Part of a small language model's weights.
Size: width 192, 3 heads of 64, 5.07M parameters.
Architecture: learned positions, no biases in attention or MLP, untied embeddings, attention and MLP in parallel.
Each number is 128 + 32 x the weight over its row's rms, rounded and kept within 0 to 255. Layers, rows and columns count from 0. Numbers have three digits each. The size before them is the row's rms in percent of the matrix's.

# layer 4 attention query, 192x192, rms 0.121, rows 0-63, columns 160-191
095:134154085145100134098154174210126134115064087115142123084101150168055165121101081147081093156051
096:118107150127133153112148074124094156097061068051151139103117148121136135164098188102145181122160
103:136109158094151159150194191121122143140110164096115107144124146155075130182158212128097148124151
101:168150114116156114138120140113188144105159113131160093111152093092086120147133163134102175187190
099:108174152134150155106151170142112128151103045153123114121121163132159116097031072225105129095128
099:115063141137136092116088156127143132110093137217121172155088123084135114097137145118095143197091
102:109119147111129126120167091065153132163165204095121144176145140171102156129141130157128153154095
098:157104169187100148177122201149082194104141082134058128146132122163144197106161152108129111174134
102:092162198132160128115130149209131107160163114085143135102095082108080112182125105190128142190172
099:135181114153165093214143128165081159132133093145141121103107134173100071129069156107102085143126
101:123094186165174112108113138120117093139157171130121120123158088121147070104100159183102106085133
096:109123132143150160132127121139148097147092105120101168137128038190168183140141160158154126137188
106:097103144073110172123135142119126132107147133134146209178150123077109165130163163121109113133174
095:161141135109118091141131153136149092109140181135113112114132139128157131100117121120165153173154
101:227149130147093101112139126069106187078160154073169138156144088086105128140134133147099107120120
112:085119136138126112155112199124120094113117190191199091150191127093182134090096126116062124153132
092:154109121093119141117086132046144117155121086114101146181144034169117168073165149155142164188127
105:152142107146079103094078157177141126166122145187150121108105110135169143125176107099115151080132
098:130176156129189140079102122179145104129184159107147128148192101147129153111119121150108208116084
097:113149140098083144140181038138127107114131125146093111103132119173167140079126082132138124088117
102:168143103113091148109102088126134169179151189111160179130083120049114178127136117143136114161161
093:130149133063124131112137105068090079135175164084141119171091135164096128111101163128113076134156
095:124141165171111158151124179144095111073135122147187091112116134115130158111118146158126123105094
098:099111126075115097131118105194200167138127146124151126118194130081191137152105124156148165097132
105:146139112175115118091178147103140108093156131160140158123090120134120132099195169144144125118189
103:143134183131078088148148129102105166073128113150156082125132132160150079073082153151117190113173
105:173174157113128037156117088140169135134163103178146123177069119058139117176106139161110141160145
103:139131121108129076129148144129157105121066135111176107201154078161209149094078096093099144125126
111:077086098112140057108131095144090136161132158169160103108070119126074148110146168171094061129145
095:115113126129129089074139122089138172126173156110170169094114125132115119127061084148129119117070
102:123118149138140112143124074145098161118082072111214117064112091158121105132154164153130086116111
096:136126114134111064113154049187141193203174120159045126115115102103112076104101108145133144107144
097:152123110161057172115167164183101096156161139119128072143131117120062130116157089147140162151140
105:122125123127109115089151171110191157161079135148164106131149143142135133137102145161116157077140
103:100103217119143075172140131109136113148144148156159100060149110190132154100118156130182128189131
108:158129185096156072087148073128181149121162142110201152173165132133117150125095133114120104133105
105:100217146124127204145106120140157099100108034105154155175126072096159054156152108103109088119163
101:182128119147152170124125117157137156092188127082098088130162140120163100159162153140076106136111
102:067145139192094146087121143086152157177073079100117111142143127161123106165102101160129135190168
102:183058136194151134147124112102098060170167141111111159138152144147108095101199084132130196135097
102:121150187166089098136136115174121135081135170087172097152090154143136169053205107117118111084100
096:124142125114144113170078129112117115134152089125148121084122152171176141138117121150126062088128
101:117103107093145079109103095126074127136118157125080130197192143163134144106185112108160119118143
093:132168129120075147130150103137122114183129121163106081161131055064105141152116141098158101115132
100:141147064116099144137156093144138139133106157153122158094141115113146093164142108133128115083108
100:126189152109181120105113154162144145194138115118099171078119116123103134090106115090138094161117
100:168125151086184167147078144127148083178137139106122132151145146119086150105120201153089149116193
094:163155105119166129146159129104156131076120105143118084183120147146104087086119098151085124100132
105:126136152157166142155141193130177123207125119121113149142148116102181135148100161153090083082114
099:091091193134128135117219058089116150122084184060173147150152147113125133172072135157115101102129
103:115110070207182170159150154133145103103138151137153121149124138173122115158094091093143134114109
100:152158152134117147164134122130125170131159198207106113141134098137101118099059145065107140072165
105:140141114169130080115123083145137134123099063072150162152139176119129110128126122157140100158100
096:097121083082135210136096143115189118111107181168129132120127133105174150090116124126146135099098
096:163109067108142163126137123109174169106134095192147134120161196153164184195092142068128098143135
101:133124134112073078113111104107085160099052149170174168118206144146185155096066134161130130189122
093:104164104110183127111142151094118124065139099122130083184092113133165096136110151121100131107048
094:131128095126153062138099172098118155116140067188124103157086100153182115119109068098137195152038
094:141110194149093175111125104098081123119121098124136092171128158072157084119129165121125180101113
107:146172137189104161169073136119124128110137120115163190135074219151107115159146115130108107150109
100:129130143134137127110199140134098128136092159130110121124135124188120115150139129156159121178064
097:152109118108078144162091176137182166154196111097145141148102149139184164137135114101097129145147
103:153157186133104094145148146112146121028131193160145152087166108106120159154074173117144090172108
107:105095083181137141101138103147141140132112123147198138102163106158118126101126106127158151159178
# layer 4 attention key, 192x192, rms 0.12, rows 0-63, columns 160-191
102:078164108141104147183152182156127114155079102129174106133120172097122114142093151144142114177128
101:154156124140109023135118115064140118084161173141139110101096133157117126092087133118146114086141
099:120106164194152093096119165167127077149117132127132100091102119085168129114167106137098203124046
100:100081090106197075138080159082141134137095114206121138139165142126160073025140153167164186173146
100:095137121130099175119073125112127115145158117153113160132125104142171099161128109123170170109156
103:114113112090061118118116113115181129098146194132172090132124158109128182082059151115114155105084
104:131028145127141117120074112166144110128111102133070113097166153105152086133159188150115175144116
100:114144076022188109123157034094132124185104132108110083138120094113098147181157113095133121095096
099:148107164084114125115204135098161143141123160130137113123128170167164118146113089139127156098133
098:112114114146155125162128126129120177098126120149103136131129119141156174101136148106091115127162
103:171145155119057196087166132140178079141167144146087152122177117112175089114092156107215144079086
092:138101170139100121137195059101105104115130150163151144127106157106122076193081109125146140085159
108:155168100167108188110115142164115097127128173179122103107096130151113088074166125178119042113137
103:122120106146167106103144098089116135090127025114156178125131176103158112169158102071128128108154
104:095126130112148086163120123142178131110049082107083104164120139164102147103103109159114115108120
112:203098114097133149118084128153141155057095090160167115120138121157138130130115211105140138064144
097:152092115094121157137178116104100108160078132164079098107152109121116173151090105118104113177110
106:132155180111160107106107109143111109128065163141141139106121137114073135079138196123156155069127
097:084103070092105143165119069098185081109124172123123155095156033120127129149112194099114160100111
097:141139155142131119126157138130104162176165085211122165146116073125102138158151108134123110117155
100:093131115127105138167125145100092104058147105120157141139125091206113117121099141106156105178043
100:125134112128145138138059124132126126129077096151060135162076157122114127174134114140166127163180
096:089153113145162111126122172095127182105135118157196150186177120159148107144137162120163112141098
098:101178139136099203157137165136123113066129128140119072135176050156179150193088134136103126140123
104:116161131121140138162068090158146066130177109092140143112104077087097086063145086122148081188188
103:150109119102087142080131130176178162101053138158185201121106151153122132105129073084124178112102
106:138132153095187160089158107108164129120116155106134115148051128175113130127164133171077103159143
104:194134131132137118150086104149130099128097141134142152129104178148083150155154122160123096145102
110:132137129050092105080137125191144132173102134150173101169092143136173176109170176081139207148099
098:149115163135126147111101189143133128132121194109167131163131090158114145069091101151162182083182
099:177156202181081097060103075125120135094108116142088109172068120151164147129115109152123101151095
100:137133130127101137180115094105096102129129230086186128120177115104149122123113125108096114107094
099:134101127118125123117106098139170143079140140100129138115153144107175097082133091112121090139156
103:134151131155132094081097127110160105119171178078109162124150120125135132075141178123153118133124
107:154078140175072092111133148136113124138125170075138110123104146121095128125140073147172159150101
101:129118133147121165165129155149173132115108143103066161076066098089110126139133229106122193168124
103:092137147104156200065097138130116136162164071116141047146174133087127123173152103099171113106176
102:108118110147149075168095123169136168163123147093181160101167157084139124128159135108081150118106
105:152113135095170130128165113049142108123136134123143133111133136125126124095123104091163192170118
105:113120101082158132150114068143116093119175148180117131079026121142110139171140148077137158147090
105:133166088126155120159150099177116126156058117140120099176139144065158064110135136143150112178138
095:139139177187095091093075084115128109104049134155129158134161092089121122157137036104154182109174
104:136158148087140131087118155180119155130118138168132133128115116134155050118161141152116085132160
090:156086178133137124107135115087057137117158120058127156089171088098169175098155159184206110113106
101:128156058145132121081144192106099131145156117091087167178141176092117157138052081134138144076104
098:179122157171157154186105107127112117150150172150131129178174122110085094123157184141107104159151
100:108089139121084100120150094118175075181166147171094153112122080113128144089070166132114140183099
098:096139119163122111125066094227208126163128110137100109078131179166153095153081095122109155128147
104:128171090078158103125097122101186141121139103121116108177095106157150053154162158168133158091103
101:112111097180148096127116162108129140095103115176113110136088131142121156101142125122146163142110
104:090134054124150155153081130153118087100138115129173116132088138146156131104166119184151140131153
100:184111141083176125147124136108126099155137109094152101053137167173137127161087152115119127106101
109:111114164104210145147057145128104137146093106114178113108152152174189124110151145142084076131132
102:091124142193122132131063177153126179161164126090145086200103092103127161154094113139094063089101
095:196153171073116154134123185158116170141133118148112100132145122161093116116127120141132167079171
104:167135085134102130111116147155138152151116095140130119046171127144148128154085056160152122105180
096:126090148142155134071102128134167108127086174144167118098087105085107098184106130143108152135139
101:139107171099089163159140093125083151207117119133119138127108089129108100163146172073110105102173
100:097130128126155149134116139123156108182134117089106154134093098133093190166128139160137175102216
107:111088154178128141171101147100186095151132097117122114139099169115102137153173125161087041097114
101:042110171182126137135072125123101107149139125116112086123122080129143214128185121120160088113144
101:120119123125089165112130167120090089160151178131167163132144117109082103169112104149124072146142
099:135053136094109073123113100160161175163160104067107093142115099145155111134130138103108161102153
106:093135169083164107167098169151184097059142103153108129129092146113161103120140148148113154136100
# layer 4 attention value, 192x192, rms 0.115, rows 0-31, columns 160-191
103:119124104180088123146097085131123146179132121194154115123169152129143129105105148194117161154122
107:104081132136134146035118116130133133080141144093163134103145144084102146100137166144088092126133
103:153060108160135121083159104122095143173073070123158112144199152114107094154104178096109096102163
107:100203119140089136098052120184197085130152121137184143123097088093142177083186119135171188111125
108:144150160144156143121142153128153102164164158121118155110104100147208164086110104155175096170134
093:141148175135162163092137127133125194159128119145137127139078131165099115127114096123094116111098
110:151109105116131133116161120146067115155055128140183125140109161137120122187047154147111117171106
102:131107098111114140182113136125109164167189154124109153129122128150080114058111099132173159170090
105:089150141042108154055203054125124057131120115163145148138063141154150128141115143152112080115156
118:139153082170100120182136123106087127122221128163129124116175109141143099160170160160140097115167
116:155129072115140077085111135078129161134074112130067170156117070161172092098132098118116139107112
103:142089092129120099166155118135106112136089154125090167122146150202000167102144097183132130226117
104:121143077144105112061141079118104135140118103124091088142183097156120123143125163085175136139110
103:120155113131116142146087120097055131116116143140149087145177115153120119091097124181122171116167
110:111134106117077131188081129074099133122113110130164181099136118144133168139109079107116142109116
114:070120130156171199104090156109108150145099086118218083086099126168099176138139147169162073179085
112:136082108139124158075209108133157156148124092127154150135115089135129147137135151076107150197126
111:118115094100154162116130143130147132199058159147130111121234134149139110123117146129101092174092
116:130142146142107110133128163034100088155045141166133136161094101152137105110156143081078186138186
105:101168122116110116124160107110081202134106150095126104131153164117126106119147108098068152139093
099:151110159069130164085143110146186073182190103033152094107109079199078133116184102114121151125146
105:109134154138110124096072183154143151086106074154183146109108190098095160165080146113097110147074
102:125165115012096061132102157122102159064114160168157132106115128095101083138127072148146116145105
108:086148065123094142200140105109174075219126110112095156116092117147121110080141132095110168121174
103:111088088065043130130102161183172140100148113083166105049159087111162136126119183118131172073152
100:130158128118125075074133089115174129132057159177149147150078153117127139143117136130117105068179
099:144176138132090186146142124182144134140108137106080128090101103096122101139098145123119105169125
115:156183142107163161133124142140165157152135141083151098139122079129221146127089176107120080151124
096:074135103125137117126042169058095190060130186139210158110104096091081123121181138114120134145061
106:194123199132147139150169145131162139117108080073113094172117085162167107136130114082177155148130
108:192133159173116119153157124166087139127162123074119082124068130088099125107100157181136158098116
104:110166050127111155149145138101115126071145153144164094128131142073144165121114080086116154082095
# layer 4 attention output (transposed), 192x192, rms 0.0976, rows 0-31, columns 160-191
107:146114126099192162081140080130138098137155121133082114133129131119146138067173112167114097151141
107:149103089060120149181141104081110113139161143131154121163118122161172115108116108095110206207126
095:187163143158108110199117184092067105138123127115090135100116094147082151062149131156161094203139
103:183105116109132130096193071102105155136088108147085163135098121165107110159102120133072149085089
106:105141095112137119128082125137101113124061110059158164118121205121144158143115133097116154106122
096:114106060122117174112112102117108105118101150113116126077130143168136114120119131159114155189123
113:133142143117113062108140112086128153142103157080048120128132102094126087155151125143071102135098
097:106140090151085150064140129176070121081095063097136157141094145199141152131133101061144140101159
101:137115167152150134157124128144216203139076159120097077126206130110098117128118128056140129153110
102:098142101114147103094098101123225116127060134095155160158120109108121198110073108137140186119166
105:068122133137146163149091129138135145110141138124132157088143162086130097157082141154136166080152
104:075163107124093068083059095167140155104159174102149117149104089137151093113132171069161127140141
100:118134106129135135175085213148148128143192112131125131168102156160175158166144143156069126089163
099:126168140128134112133108078150152077082103086149118113169092159123142121169128103077128171092183
108:125187147065148169069182109149173082096119181073106160156156103135125119176128133131143142082110
108:138157156088118080129200144123119131096194128145138142136135105177168139154109112078140162122122
102:149130171113106170111128091124128183121131200112068164096153121148075156093128095123080139107064
105:101115118171162111122143131147147107100188111062129076094097054099160095139148087145142132143137
111:108111136111091162133155152197100131124168176135139125092157125077113113120119104131161130113131
103:130086082100145154139173116166130086124175092072117099075164083120128075115145126150165114205109
094:121132056105155061144168116105167129117131166109107165118132198099202115077098132183131149124080
109:144136151094131144112137065129109196134131187091074146146205090130104124107189126141158095134135
099:125140221179173167107162135117193170180134094088116072176089140137148192172138150130133112133143
103:143160135124148132100104135143105152130097255150148087124126131115131116178073139151158091136100
102:153075185138184213125174173129136111139123128094165119193057161126100116185137096087148073104162
100:146101125138092134118093137128071124158150111161072104149149142105179069134129145138088179145060
100:146108111106144098135142081165131092155070138185101170067162104170103139117120097159145129144129
111:143063099144135167160131119090178139083112099143168142104162101131080098047142166093104166133135
099:182136138137163107099148124142107148157119105104078096170098170153098127146098119133101141146229
099:101140137131120132194119131185105121114151166151124155127131192095124105081145117092095099127136
102:113095147205147163127137090037125163159143141078136131146116164115103152114152079100121101137173
099:124140159117105069092122161126138118152118145103178100161105134130100066159171128231072102103050